Part of a small language model's weights: MLP 512 tanh GELU, 4.31M parameters.
Each number is 128 + 32 x the weight over the matrix's rms, rounded and kept within 0 to 255. Layers, rows and columns count from 0. Numbers have three digits each.

# layer 8 MLP up, 512x128, rms 0.0953, rows 196-250, columns 0-127
141122083143124146169123159165130143134144187118166104157177109128147160080190102114139148141085143125158116133117148085116160120134096139193090105110089134153168167055156124188176125195141128105102099175140117156137088112165193096135123104106143164102148113110145057099183137163154106119103110183166168126086145096138131144167143116093118130164042149084159165152159093130168146118170
123173126184159107135139169146136148121155133205111085111075066110073110000125130134098133159078108140152132147166131177164075098147146095095157107130082183115120100070179201188074121179116125073160158071148146139080083108134135097083217087125103070122130120122066153161105140136116089107159116092137161155124096146178188172149133154133118170175176107094119161135120131164255169099147
134070168072123123169104163126143079057153106140118102173122115109164142184152172163072123172080137171145144091087125145118142089150147114151125128098099139147172130085125170109144143111120129185207122112128130134118108114165097138118089087186093134106139139112114167163090134126128144222132112136139125139128104134161087134093090111131153070123071136137115217141141142127188099111131
112118106119134075098155088132160118108085112138091108120103118138132109124135165141121080110120176155128137155136131130063134121177129089173094189110122155152119113125133163155128146159109088155110150155129098101116184100136093120127127205147111125130152124121150132123160077123133110118095139127160141139113148090116159155137130134119115223161163136130125198123128135106171181084128
116106132141108099042116137138139118150124142114129098189129143151127105178120127096160161115116104114090115109149168127138084113125105080118139156098130101177090104129121141158143149175156128138135141069136122131184119141100167070118169117112143094139113089088111143148177109113148074132119139096128111116108126150113125111109094146128113149118171075136173205138156162077103138106125
128163149199129133085110108139192120113115097157080204066097116190130117112121073109122149146162115151139137120110188072142119131093091105149099146126151059168173096127138131110134171121151195081176169124110103130114124099170080086106146150156131142081104128102134089100132088100083083108147128129132135139092149090137114143156104156137203118144116121041158119143155098110146098122187
094154146105087079094130153078122133157080122127103121098111105070194164123139146127116096136180133194164153146107139111166114106158076175141130148149050133147141076098121072127120078152100165129202135105148143110112137108103148111171167124083111149136141141123111098107148074134123149146057180228062109158140155139168102144124102132141134201103161136132164077149135105123105116162139
124153181093101068119109119117126182143109160131145079060142118117147104111126106090134133172042204149138123167121026109133108119114133151189099071157116106161147110134138128054087126095140139083138139112156103141142172069129128123165061094116019126103107150099163156120155140150167063146115149124059139150143209074160117108099117139075164064102157136108123197103183173098166092138095
150207119078168119121117167128105143133051114115070148102081090116142137148114094115139144077110109177116032088089123154085104153138164097114137129141180165136164130075116110107128141162128130105074158162133145125125161132099137173085110136109205125140162120089123077072103066104150122132176125120153102092139115132125206132121105161148158104157163097116091162120129123163140122075189
071110122123166132172150104120133147079127097130155165084189174106099142188122124166137059133094100119073146133101155077058064119107159138101124151093133145142166143140123142089113187098166128128082177167058085091130124104080063144102136112140186109209152154087120050110121110149175080063121162125150146087108172122096199120131090116166084109126174184076189137101077093102125142016068
148069047083084131000106180096159132135135129122146137118093152142102100084136099090107128134145130186091116092106102200124115136135097153138122116159168147066136086132115117086094129111137102094167147134081102156102165101188196137121162101112156095114106102110087150111218145103139116146154138130130147127191101183103111149156167160108110159111127217164124121165141163098122130166075
118130098154151116122106138039139128137094087099150120077169164096102096090137127115108088153118089130132111135119144134172113144137075147127117100130121085156146142093147086143154078163085111093143123106155176114112140129119156124159116177201130140108114162103087127164139132162093156139119141163157142132116094145173131119134113161122140138125056092077111124155068091135163122117128
105158107140119129141146175088131168098159129178089092144152156129122115141156192180096175135098139082128159110164153126129100077114136099123159159108061156138099125084094129195140156116128117106128120101144131109139104114130110163104083138147084163102171134128186138137168153131127112084130147093126126162159124129116038071119182218100097124156140073155157108088115180113148053102170
102063172116174135127137150117168154136134154145111079171110134125130097130105185112120131086113118151154161149170126085142144133162120173150108160098113085139200134109078199133128182152102109171130109139099080146098134092090115128089088116133118200091158092094115161128119146166086069089101093105046085075160151126104116107132127144145154182147107105224123122107107092093122129154184
121116128127147131124150101079140103090152104128128141143118150149152146120149109131117119123118127174145113099138153156166147101121132125072038134141110175083124224157185089197103133144108069144164140121123084108094075134130114170075115158118106196137159106086141095112094168151088163204092136151144071102168126142094149107125098134123127174126104107110097113074115132145111151157073
121136161137122136157121081143113161146153170163087154120146105134136140096109132177147140116140149065139092130105157157159148138124102148112086119134142052145154146104097122140141100120143090187144106124163065080185124070137103165113141151103125090125184092106123127101103133093138150105124119156149085081117115103137139159131094190118171141095090163187124150165111095128085096115190
137115109108103111153188100103136167085146130089060188064120115110114077138073105141069088139081167186147032147179151188125154098189157111126104101133149125130163088084091094109128170106156116130090152198103106054107097104093157092096119132106169089203113138100099109087144150190127168108143154151076102145130116149109151108168142129177155111042147117149094135169141099101108133128154
070116168106133141141140185087137155088107133117162115120131057100108155160162180160078129172150091129083143133163107119110166075131142141138115153119109138138062104157052169118169136145132091096140186162084148102138173120161071155093123063052151170157153141022090133119161114155172125126153135113124085113173109162101062134116145138137095104161107128135136130136112189118109149143163
107135131135146030112135111179110138183137105137175137070108161095081146136157114146142132133174131172134113122117121134106213154150172113095117161117149137137147166108171132084119151069072130113106093188144190141100222092118088193160137156149113181142062059084090087132129114057085095157186105159080114101103109087182129041184153197141111081108167117089157111129150131109136089125118
176116083114094062102131069149141140144141199170079177068130136133191089111139141121157085158084149129093129054106149170147168134150121145103149146087193151134162150078131124089120146131135108128162128149117106114186112161113121166140080156110110107144144087167150091177147100089076138128146128106146077117106161127067152112166119112206122112177104126168061120116067154149176135123168
116109127158116092103130086138118083141164151106108145194104146196099076207108128176082069110114116127126138109118122113118156075133186158171118149145196136157137124123116112135151114078084084098118142156177163127066130120108098133098126142173118102081150132126146094160173098173071044134107088195124095084138186108099117118144153138112107122083129156116127124155088153165203136102159
181171109091161162110141089139125126102087147097123125156147143109133137097164104167032103139146069151055051089096111153158170131154171118137064078159091140146152180073156103147126167094219134166155138168130082174132101151116109153139132143110137113167100158078102112125123101046143131074170156152163072159131135077160107093159192073116104108190158139110109244097100119095067112180188
112114129149108167135141170170168118028088151102135180139097138109138109163114117128175075115118112123087136122194131166116145126135103206116112095138123123138135135122102125100137156136149108137131134112119182111073103090077100080081116089109168155104142106137140117095124074144114112173122103128138144096131101082148153139129156142144086088138123149120109116165131112091115121118142
157117124150120116150124158119141057130124093077121139094084106122085168163183141093064119156120154140161120148066167107131174100137176127126062101155142144053086113086096095153093110143136143166086111110106112103100158118169136123133186163144112108109127119091091121130151161128132159100093171119073099151118122137133117019173110118135105149110147063134120115131107060147143124136150
091128142104143108099085121078096192187124109154136172105152117129144143118105162165163110098108139148125109111108169120182142173100145127175141097111172144088088135137123130135136110123133179114151122129075135109143099165149140105130153131127128122096161206159145161055144195138120103126115110150124128111134178114066164122101136161090145029173159098115095139104111110153133095118139
140125115142091121115120108114142168089176135104164089139097114142146077102109153139159136132099086092134136165147155159110122140129115110174139123130143106164105148137135131125135133153099122128118120125133206113111165143089156059133121100085190101124142108116166095063169088141140098125152080156153168137132091146143135116074135165152155159182126083114090116120097200130122119140101
132120163144167123078165129143160138104086088085181165122117144093142113146101088173135159117111112200126142183126129137166138126135162108123126113114106132132112137118109159142070110083079134112123146143087144117117154108103123110066143160149092049161114169126114139129130162079108122152117154068121113131126184150122099062101053102164190125135113136138153081110136154145117108114122
093113140121118137078137159078151146160120131115198126079157142121175161132158144136142149121149066122114083158115169146156166079094107123097074121162168146153117144072117173112143127095078121127129134110137131134144118116082178169130151099138117123129121164104039111107136185102108138135148087123123137070058153130160096081121148145114192167157161146075117157164102145122117164167193
086079126098142095099031155165162096107171076125120109081088166091165185153134138072101090134072149133186155115158186092102114140107098146060061137118122161100136119154101123148129173152115122145121135091131136108137154134156124156119151136086164125091127114140093124108138097142090140139135101145125151137114112133071129149142161139122136125112081148084119176114062144080156133032106
182093133113132131164144078081124115149143065133062076177106082099153130164151146139132144107168086115149179138116089198154143150119214165191136087196105117067160083123166151084140152225100167231173152144079155148182135134115136137092132134104105122134081149140054131155152176161139075117187051134124097175125052164153105127096150138113168167148195150125106189165112177145123041167166
110098145158087122112098109112092092074114151114131166097129137160156169066136105187138168088121157128096118125109139118095073084191102107101135118125128144146110173120179225092155157103163093097160168184146138104104170090118107105125113153192127110061156155135143088160160069182132115104148147067097155186138150121146190169255118146116137174105159129049148108103182072176107122028153
116053170121069101052103103078116126154119183124143184149135128156174114160110149097140110115113136160111118150179132105153111130118156131127126165136110101205114075117105138162135113104120179099107192098067152120095114119114119142092098113159135121105152115135132107089122115140139115123117111173131132120128147080080082079193140092082137106124128142127122045154149174125093111184182
138129136075123127068095177091071159136140101116077101140100150096094125119118097139106156198130085134056148098106101176155044156107161079140122100142169142067138166126147122152092126127129144121177119113149143121156126147127138089098125153141101161129099116186139099135180147250110093121134124167134084136150085164106118072114197152096138108113113156064158168134127109089143095163163
118125163158145099127135074150130144148095124227167113110110107137076077119159193154135065143155130163122157093158107139138090162138151151061159111102148087118163095130109071138145132145166117152111169157099138119132099055069113132208147132163130106129126095103086100107112097133091138143106204087152123071135198161130152137128124106166163138142091050141157130131157099175135115141092
143157172123062099109172114100141148162085162112103131187078183134124129108079110103101204115113157167144116181098132092175134129124145112149125153120107072133163106184099129153209116163140147102126149115165135170125074182083072107065126155170107123142084078146189074099125115135129171101100184175120149058109106112125098151172116113098108148126147083108090127133121108093095107116097
107129074147116071112145146171158136117081126115167095132003076129167084137127105105121120123106195149125156138134115107135110154120147180057137115125155107159133191143143123134115121153215141131102116122143160171116165135129119119115108086174121133150138114120123164076149136151084081102111207132144127132201152134177127151095092102115176164101140125070090081057090097137152111130081
177106123166146107141124083105198177158192125088155164124113177125127038068142125132218155123136075095111087091103121122167114140148098108090141160135108103121151110115162139129135120178161124111084120122060133117174138132069107124155138161190101123078119100134083103110140108101107099113149145157148145151138119141054103154104139156154098146147182097082162128150131120067143135152167
122096144168104098153142133150117203114154160180093122065121107120178093172159143130111158160176128124177166157126113149145099169147177116145092122079168100155130210078115128077154110147058109063117129149129074164098120185102162060085151132147133165119121104096169128136137138088153111120087035112183156097064144150034110080126149089165081158136129161116114092169065148073104137180146
131056103070099124104131131111107114160086144125124119149119116108155117111127113094095130174193163154187071157097186082116189121131161137118198187197104116080151143060162210092098061130162144127126111121111158118116088117117144161127144160214069138131146123150121148095144126131096176088139136155058122111038116113138057059121204099121109183181077141115073112130129082103035052141185
133142142144071188151146110082090134154156138127124156100145121141156065126182131120155149141120114110130072105063148153172122146134097104160104155132191151160171152146126116123074109117050143167072136089101149157070163087096136113155113125180131135110112108099154088130126122105163138127154114107160134093133118123136111127131144166173163148148152120146123131121104159144145146108168
156100105086135128136143122237145048191147131103133165163157103144093088087097098194135148103166131147082113098146131169111127107157103137099175091136085151151124112102100221151148120123117166112160125151147195078138146190115182160140156145158153102105074138103207136135116078129091180109114136117072155046106187093125121126135121169101139146141125128141152134091118138142174132125123
123139133121104093127138124136111072103135112118172170203156140178242093065128138115110195131168156140122181139113078118204096050116155128072152147146066110168100170130156078148216121173154086150088120067113127138099046090072149102148149108173011121123125118145127161099152149176109127152098099108115148142144143112072097058138139115106149186134127135168152139123123131181083177146141
158125140118100158141084120113099110140080121158085150121157125098166108150166110153087118162204139084173129142105099117133182157128152027102098118152132094148151122167105132112122196129134121149169081161079126121150089127137141164086168114147094151086109087102160123159102076150053120154164099117092132135194152153138128158126160117093202157157068170119154081066155135069122068158141
113149125179119119052137150037123144147139081168130159101152084091112097164122149149103120164128085035064128081170165152191115094154133126117147124110113161110130131103134122193128109122120115136130144140101152156119192105051172154136156134175166121057075172092168106123188165161158115175105158106147122119094160144170046167091084202161149144127125146167112158163127093138109104068140
151160118087125130137106130170125133131120153066107154142154083121142164145181100122111169121150122115126140150136112192115154065135167129130135162141140134102114104105127163142111156163158125194125128132152133123155123132122136154155115115138139086225081110151165114127138138096128114140089121121097108139130134151082115116146119103110110098129145146167155119113160188129087134089140
068105043131088106121096126104149096125142185151069148134145080164103154103117146142070075133164122160185143152122161129155154194215172125081106108074128127120180098120148135124110157143163151117117134143111132138130074149119108076162146113236125154137143098146107077171101090111142172104072087122181165143129184157091132123166072141171069115139167104111127099129129117132135109156129
119126135068147157108149110111116122102094125104149098124058127152153061069141121138166175155148091100084165144033114106140069122153081106178123181147120135087065063118165103146106180155121133141152112144085086133105097105165128126124135129102113074105134116129141136116150149163117040143159107102225066144146111066149245150125070107107152168143208117121076113106089092140124146083138
132137094097133154138170158117152148122155087120096092091099093080174097105147072160126191117057178146166174116172151106113136128078111118158112134157095151105152116100129114178139156096103142138134109135063143166129127108118182142172179143114090104134088140124149057128139117146140129100107121123127078066119116126099082099130090145152145112092110131138161151161144120089129156179121
056154103192176139140113091159113122133094113097127141142090171217192189100079153079096108116145106138145128221090102111107112145149186109147186135140079123124175053120130095169125154084061162160116186062093131128111114103136105147119114092126152203142168089066125146104181097090116129192163115099099129101142240181124119105138132149128121114096157160178187094019160107140143068111125
193104139166087190149136108146097125144147132135127191074072171089134180113142139111092134137128156137130153162163192154098092054079112138152135107158148126113105095125099155105176075117085077114161149148124237063138096187077178148103173153127152100131149127124093091116160120079115076152198139056118014147139112110119136166152146114126097140152091176105140098170159091095121110131170
091176085145130161179090130131093125127140106110165116143174125109110142121159128099144078158142155106085140131147145097113131114117145164040156176154115059094130094109112164100142074154093129095110100102146121113147107131090179148082142158125141117169105156129122112181143125114061136100144144135155138158147158162113113104156126154092132135122110125118144130129155072105138094092121
154100123154101094148109114142140119154128124145139099127127123081118151149147140174119139143190105099157114080067171131129118159179090110113149125136129152198160162102128164175102119147118113107097172113115097079091115158118120136099131127097205122100163121094171127101123107153157126130179064164194103098130154143160156138099136123155118124087116137074152112112138133107184079134141
093206098177086102065086070182109111046113118079161105203102121131088112134100140131143144193087146087138048152117033141131099082154110132124155166107141168098144141105173061177146095121133119129103115132149135135197132166134175073103098094100090102173132149109130077156113182103130126142157185139144158061134108084141097094147135138083106147122078150118119124140134138129143146102124
164074162079093086112128164139088097030124144142118087163092113168137096133122167108179108132059163175119142110101170161145042065111106112190126139142125138192087101114096104097171126093077052089163125123199100111158104110167180068115139130156177123153102125080142130084192120145122177192198129096075088075117107160097121153082109157192124206148096119079129129067163182171158115129083
119127073141138123115097140090099176104098172124155108142132101157131130127162145146139092112155127134096159177142137207108141129092135119134115134185144132161139139168074066104134105198124204132115094104152207098117149112131117082149067127131162173138195074112104061160098150128140120137156134086172087137124139053146097125152126093099141098109145093118153128118129154105164115165155
# layer 8 MLP down (transposed), 512x128, rms 0.087, rows 196-249, columns 0-127
151142153193144124081159119059089108122110107153103136107140121120148130160096127128095143100233107149127157112182086136149054147103129197148097127148198047087127119120091139084107191085171118157114173128098156094150119113133124151148169135109159105187162134174141171126101088143101152145158163119133116088122120186163086134077130129198119156117179104135092152059092141110104125187141
165120137076129123098142172108096161160115152126098153089159184085133110134144154142045153146093126121158180165117124119066139073146089113116228122064094101133135136148107098135184127104115131171098185123090065123098167169132152139103119054122096136129135107091143057144165102083117081144075183129183142178144113086146225067139150170166185134183179171159134152158061159130045128143139
152086156095134136141150058075133194119130159151110137077135166169119131114091166132170150109096176142131115072080154148100095147123137213106128129110113113148093189115093115134176049098136133113104136137130134078121159110112144140134097110096123154157105128138143094115147106094172148173124164151129098125181138170110109087131124117078090123116149153089151075101171153141110145146142
115115144124132130163117114114116156159189139076122161158168120129146084125094129132043169126155084079098132107152146111175174094152122042123118088125081138124098194142095084100100136093130167104144157119118130137158080092164086144069135145125185146160085199140108049126059104167125171133103132148141066129117080174050137123134123130134147148143128115166092091139122166128084171113157
139163182131114155113118138117126150143160127126155141068127105103162113138106129144072107169109106109108093073134122076134139151114105098127172148137138158132174102096147132112129126067146113115102119151134144183126126080163174143116112179158131135097133144133161118061082134107117110142098096149068134137161125131120119133118154078165157107126142120107070079128127142180128160119134
141088102176112117130119143085081110111111141136183129117087089098065149162108150073070100098140153161104138118148066160217158118123152144144159146132107177179171145100129166108085172100151176130151151127110107115154130195070126152126126134160154139084128137155166088155086147168113200147076155159177089100114122144088104144092150143133133099140111090165123132112120108061158187097173
103188064124095136100084157136103144143121127159165129168112143138172131118172179092131135207078075138130064126150085166150111121157118146137111105115114121151154114178186107140136125122125067091137162077102121037100138101153088160184156076126136124062078093115069120117201121092165098144152064087164173139101169106136108183087059128130197100153090148113183127128122131131158105118134
187067109110079096119125173122150152170161150085179132126098128088078092150145136106151118176085144082184072127165175113124144083174084128143084131183162106135148120114165159130096113141081189069160130149152120171059167127144100084090173103124130081149127111174140155088140119112135172027087185109186128171087159161136087107120058143104106119150152144052115120136172057047139127128166
066088099156119147174160063100155051090150110174157067143176105147117152127080135148128142163159214151169200114163116062084114079145124121172130102154157065118166151155155161120060143131176172139129121120117129157137126067123125131148134139090110119094094180156126103153196130138150135202085069136135134069157114070110106163121117094126130076123104146159164152106120125113174126139115
172181142099124073075095159141118127117100091145100175085103089122196096112175119106123174044045047226167119096157109149112116170158117079123169103153136182110197097074101082203195107094180109120180110179131157060148090169192159086079159118170142058155116128099164063157121143103113092187168162140072101113119162123139194098173145115143158136136094091197088162091120083216121059193140
154137140198194173139137126147145179151106092109101061091089126139096131109111122121188185133178140143159104150061101112121133167060132138134108113112100116145171142124006143169142169159061155143082103142131195102136052122198114143114165144030119111126158159104128182098072124115141102143090090160068124155123124183109077066089120152190085137097147119089128125132161137076127080161108
146121144163094162125108139130106133124142144182156119112090115137112115132133111120179134082080126115139079165100121102130124138152139213091107111067146167111155108075150166137117143086171136139150175122117127124155131129107102141090108108142130140138138117138166097093115121139106160120140144102087113106149104114158107095106174090086103144124155111148130114116130146167141151132155
118112121143123156184146166147120124114146144158148151110121119122102184143092114133137194115133183104177161115110131166135054135110097165149101056090112112170146173100066151102125128151123153130115150124153157107130101086159126122116143146138161102120129131128160096185147100096100131129127071115144101119148100108152070130172122152148143173119104142125145144129093116135158112132116
068160091117134123157101129109095118105114149139156118190129136153116123093101128135176111145067129132119135107123104143117151138066137132153124137107150117135116102051138137111173083105142116119134164126115072173151049157154096115077130139169141123148167162122113087150131128110069136106122112140077135115155086071134115106153158122110112145154113162161110076124149134185143156141132
140167095148179142153143160104147098083141138098113125184118128083097127197076091134148126078135107126137127100165096122131147070097104200147129101129141137147184199131144119172096144173154091115158092138117150158112105108171143110129101150095193104151104113150126119196090096156099093191125146194175123162153121098145123148114166153115112138127100096129102123099082092195119106157154
071179111140145128152139087179132149116059148123142144134167123107077148106143137144155136129126133139135119152205132119204136117124081132117152113104151125100131147144153110115070113099100109120107136071143114138155164144152164096091176125106197091122181078120130065137107127086126135141087152139129133166099107224145123138103185143126160064097124140123121099120179151049112072118171
085143201113093119102091182134096187097172141092086153188117164108057083144141112147072195069105117128078037113107077130121142089140105149102099101218122136152193149081119128104188168155086136143125159128151100123149184101123151122098094205092126172205170101089145193113117150083145123118079108143113167134054199086176137118126122174125150111086147140129143130146114132105125165104116
131154163124169210063079140077146150131142165131117089166130100067122135106108149084100103080113069162129170141158115072098143182166124143128103092100116135145159136101153065174079136153215182110132096066159164111114148137135127122115136151055122118112118147151147157134164070170144098132133157157140127134141171120123134093122124114139121132152102130101105139126104104111135175129147
098104100149144091148120145098184139160135098137145137122118139111154128112125131149165111119145146094113169129136077165125114095137139191150133091139151087178141076086113120122164098171109107156087096143173153122105095091165057136195106056147131174128114106144088135140145121107125098174160080118078146104112104143172157059127145123135158149169163105114136160118127159084084070120176
079111098163194114116134139119141178149098124140087080124151129174102073184171145164127100171102067114151080103135099033069085103108124131050091129091136148130118127126129193149099104097086136145145135188177191167113138102132140183122155138138179132120179148136170191089101112150102151142107106168102143181187102132073161105139089129099118095111141159094151137084120143085135159097151
167080147211131117104121076188108157102169088132162119135107069111085146124163171163206161193106138124124092108191171060141137088143107103091125167130148137143142156114137084163126106150122077091146078139099081111138180176195107189131120096139119068127103085119108124103143124090094132148161043157124093171130129177148121143138098143128074135137131080131098168115112119133044116163126
080080114138149157103158084075151149151135153099158151109103167181147168106203125102053154105183064188149156116081152125179141112143090181163111155151116127056133132101077110173106128115086141080109171084179120095210078166141114111102126044152106063193162150156155129168153098133145096148154088136180128043085200080120105154125111158171192149123118099154073149093149144076128168173082
192130155121109132120106107118149135118125101152113082130150184114125115125131143112122130099129113130124093110176073066161133154142095093165127145110116122116132148150161091122130146143091145099115143143105086133145098155140146104117127158151115129171135091156116123094074105091157173096116119185070088072194102112114078129141115116115111150084150130108095184149160161117143127174177
154198131131079254136133196119112143118197094131113127169145179125128127111133137117090112084093106116180125101141118131132112164129096212178144148160105128145131073056109093104190138114117117089177144127157104140088115121130108132163106074145132110201102130155073088110128142103110102159157148101128127111145164113172148097101093147119142097109105165147122115176109065209109090105150
097141153129098143092133182123121113101149106151144114125130085086117139124120123096135131095125113131111108130149096115123111173138097010111110116141150119104121115174150169119155187096175139111103153162180127179169164128101131106106067144147086180138094108126120098089172113131125136097075186153151149091108123085135100125127120124161131108119154103159119131182122161145106062133107
133162126091096122165081132110113113103115141127115128119106174119139124156102102131148124137127164112156146085132085128122141081117165174077138113124116092130131116109113113137091145092139143140160137134144100157142065135163099164174120131158122165109082135092156137169113151115073169188095131114122112162152143108155126093153130101114121088090113108115115135110170070129124189095118
083114131108071119110131113131126153122123111127152128135154154149056178167131111136165106129140173141146127146113081156119130094067144171122154104137179143121092143174106118114151100173138160111135106097133140132132109118133119149152116130136103141181181136124136101143152123186107088110134149163143134137136063118112129160127168126110091072101102174113116118160131147107119152131160
140103107131178201163112107126134113138123149102077142190140062157100098100086097106141194160175126136106139158098098063081066094153136182129154095163131109129151123123108090141084156154137117130106167118128152122143134120149164148136092168158099082149136150177091141112119106136084091163090141179142129075107159171108113121115132154137120158136123136142122084109179100166110088108085
118136155124096164091172100088105117127172102153111112119125154146098126144144153131122148160086140084130156109141105153146118127100135109152166116111148142128102125138139135120153073140031161164119132126131119148150110122149126129141135148133138094095166133178119094109149096126107122093129139153136141135129133183122151113160128128137092139146095152116173117143133203110144084133106
164168117067123139170132129106208052120155037202121135147144146137147121139113111174135084178083119147159137086156156162216137087121172185145147177191118124186117018082158133087191146065236104145127114110161095108168171111078163142147182151147069189062054110175165130206098149128094208086158128138052141068202114054157055078107137088117099113079133171166127186068142161092143101069156
066141136100154137148146148135154111130068107069108138138171058196105102090135141159097177162182172132156133121136123116110086187124173120094141164159136025192054178109174074095184146137156094128187107067101118142127110107063168116194135110169095153106113094157073138151139110064133190050108158189144146119144140114123161162156134133101090165162174144132167095167168134066122167140107
158159157111159158206139105130084152076162135120133191133132092122189162148108114121201153110141172174092110179108135101091142196106094110111163086116148160131168138117098173110149115078114176129109137119118126084095167223089122158120147135164186147089129084155114128167125163156082161088096136119107109140153033124132130096126123108099094151076131108189141114102085130105146149111099
068074085119084146167175114164153112147142185157081094143164137125115134145136164155119092135148165137136119191108179103069150145129099178155104158102099160057102088154048133147166132161091098147128190122146108166127120126146131154150129063108103092135134109104136151141090105109106135121110108143117101153128131108148141134123099175098142103134114168144170106117108145130149143152089
154159098114137139159077065168106139149162125160074140128101087156122176074101130170144113176079047170185179152115161134123126146139211146116157148116174104151125152117093090152161140151083127121106130135074082120089114131126159103110128178124109067092141167171143061125132120165057090111098146140147117060066102133148177113138193076088120139136151110094133127131125120085147080118115
124108131162160164094128108132134136104099145070125112148117111105108153126121083121137113171135114156121134111169118110114126134090096085114111087089140112143126088123122109115159149154084111154135115106105145089128136161161118183132204097129093135113191131117090176094094066089102139104121054122157124163148165183106191140111144137181116155164135139110130132145146130090128074172128
114115094131095167069101179126143137120155131106112150066135108195145169176088132148166100154086132087136200117114151121148142111112172134116119080152162054128197130172114128100146152129094118159111154102172057089133179122188156157117129170196132128086162126109168041164105104149097112129125130167157064095149120188117145127110130116178081163186116154135106099159145083155068146125141
087108158134125133163130095123113090103127174182093154097124193097146172159108107121113095176138172148073069116159105211119170129164139090095161128076132080093123118145133176146128122155095161155177137134171113136132157163130104135103158097080079137108166132119094132149127197063097137133125128120134150096150115150118121133130142117113181128103140129164121114119173169127084167112112
094080141124064165149127163095112102137133103120105159152145102140127130094179040111154164113141092148177133107135157188092144159184102224182193066153163132066118084129177160116113145107129121113104132107096146193150091079137132086130140106132109089086117168232146135201117147136140099128098126117154162104078194082146167136194121121102155069109103095174127106115076108142132134168134
164120120114144122134145180111094118175077098121143193124152095194157156128145095114066112155119113129122176129093153112125138153172142198151129109191154201132020053108187073200144051114168065152200082082162145119177125146161048174064150061136185169133127136145084117159198093093125130064127153059200087123116134029172122159126112177137183058162137178074096139137144124154087053161123
092161166134148060119153145116136152132102125130087122148150167156118151143071117081107118108127110149121129115133101137087122153166140167100131158125113126105125107101118138147156149067163147104149167169138122142146103178085159158155120187135153091135168135114121183105155116153100142142152093130099106115146148097151173161121124089119095146118101159120137125097160111128069155157154
125136133127172129154104111195117119028207092114094106119079102135145126099132128130102095159065120100113105138099103128126109144163124101156156134152092180122095101132096124098079144047184087150148139149136095162115164188136110088115174117144141170129129111112117113081079119144123214169152115124130070081078156098136105086109161177162114156200043113135187122072112089160135185196101
082152109113083135094151148144121052115115098182157119125123086093148143121090194155089118109089107170099174078097068148089154097126132086117145143148123086120183148153146112057089086150162176101109136109065156096115104167114089161126153120199084169118089133094155112107180109184109120124129170151123099138126190158112101070112163149175185149174154121132112116163146100162147079120071
113100137137151107128113167151124067195107127089124169105116148116110122035136139103106162181135097143090114083106186096122114146183131131145078160123138132142148165211108070136137142130159120152081122185077096113068164179118120081143108157155190158095080149156105207113138122179145083138122093150190160141151177097142179119138157085160169138138130159122116103128147123116091119135111
135188149133090120098105112102139150076142168124149095161118137110142082132123150105177128114099120115123059171171145131131120096108063167112108142128120213075151187157140143182118134114155130133092061204087148123106160088108152083099148050230163118121113142094097146119067111132079113157129171085145113159154142159105122141075112144127135095156143160165153202157048104179164096093115
076113102120110122177141156116129110156091124126104106097104141154095073127099159117147198147124130083117095138137132094147110166135127178141150106079128169135172132126145106140150152130130125133085135123112114131094145144145086133116122115108133132112127144089155149099113124171146152143111128114152194123127114114143109144079170135135148135142140153129137131138114106179111138131112
152173105127114098167116142098108110106083137137096133187178092144089156137110075100115100153166136205118137083131122137164155124139113103086108163112139134105149115119109153047147170141124124185126123098140104193108156175121194099148144156176108143093136116093127117107188143147123103111109139083123175135145103196104111108144206145157136120103153077197118146134110159140168137136129
146122109094063069080130194129088157076122180120139194172181159149101124104106153074104139149124214168171104096091121164119143152098158168182152120121080117096070177096174108133116114140154150121205119098079085168115070119123131167093144183155185108129109110133126157143107118100160158168133134108115197125141059077148181137101138131160139115112097160104107106122159124143114155161155
171138157124133111155120136126173136185098094119132168066177146135170177113123221088114146149135131176109170117091098106105127127139151122139117169141152149125110164074117173122107100127081113139143151069241112154115085176147030118081104149063154124158170067113130165153204198098087078124155225151140170140129133142133137131141164051103077132151123082112121128154100095133123107072131
175168088128108118113139118166035127178092072152143109142188137074165123098185183136098115179133121132113143141047153111110190093125096176096114039167164086126107227123168068129175175072156084143085126118168123078192128191118147111142162110105125132127196119122118232083198115059155086103086127139158150073117102087160103122111149123156156121124136174085145160115121122128070148099089
164041099122206095121125187186091114086142105094200128105078096111131178102074097133219096104102164141170102165145128072108130112108172117112138092092216150100068127044226155086174128115115093141182151138048156123129149118144182162071157142117157091123155169046111106138162091104125154173062114106131127104186155081120097200102146088103134133095144161128160115126113141145117109171127
132071109133135150153107074085098142132135138124148078100136093122123077131132131123133121165079110145123124132137088129177184138160134147124141155087113152113120127117144158140176135163141125127126109163115130153123130167124095126137137123101163111137073081114159125179153125151088131123133142122131122100115093122089084103130157112149148171152170125133123160110165165163131102106174
107143123138169138109137184116110121119160147137101161155151100158147122162079160124069107115062127167128194150093109072126140130136173176163083129112147141070141073103119139131087152119109085135170119135112119174151118150130172110123137184132122123149112116099088130156148129123131093127137179103080131108187103135056117140161100077146148145135130124150139171146143146179089181159123
151023119134156099165140140123133112104133092090110134111145133123138101169170077121136143114187106162165109141181197082128129095157146127161151087137184159135108082158142121123155094128092147148100078099097163117089141106166107147140107136102104140112092155132119163146167178150157107139103117164127098160138153176136104153128079103109115139084124134144155066072114100118104120152161
118085122153106129069174093192145150102083132060166088128200106125121139128109109108099156077141234106126117110214044134158153091142161095166159197089168096117062080088192200120169102192243125104138130105161158117107126150166089157106118096116090059136151127090090102079130109093164154054128147102125076167161190138123138162133124113083120068101130112132207193136105089146135150175108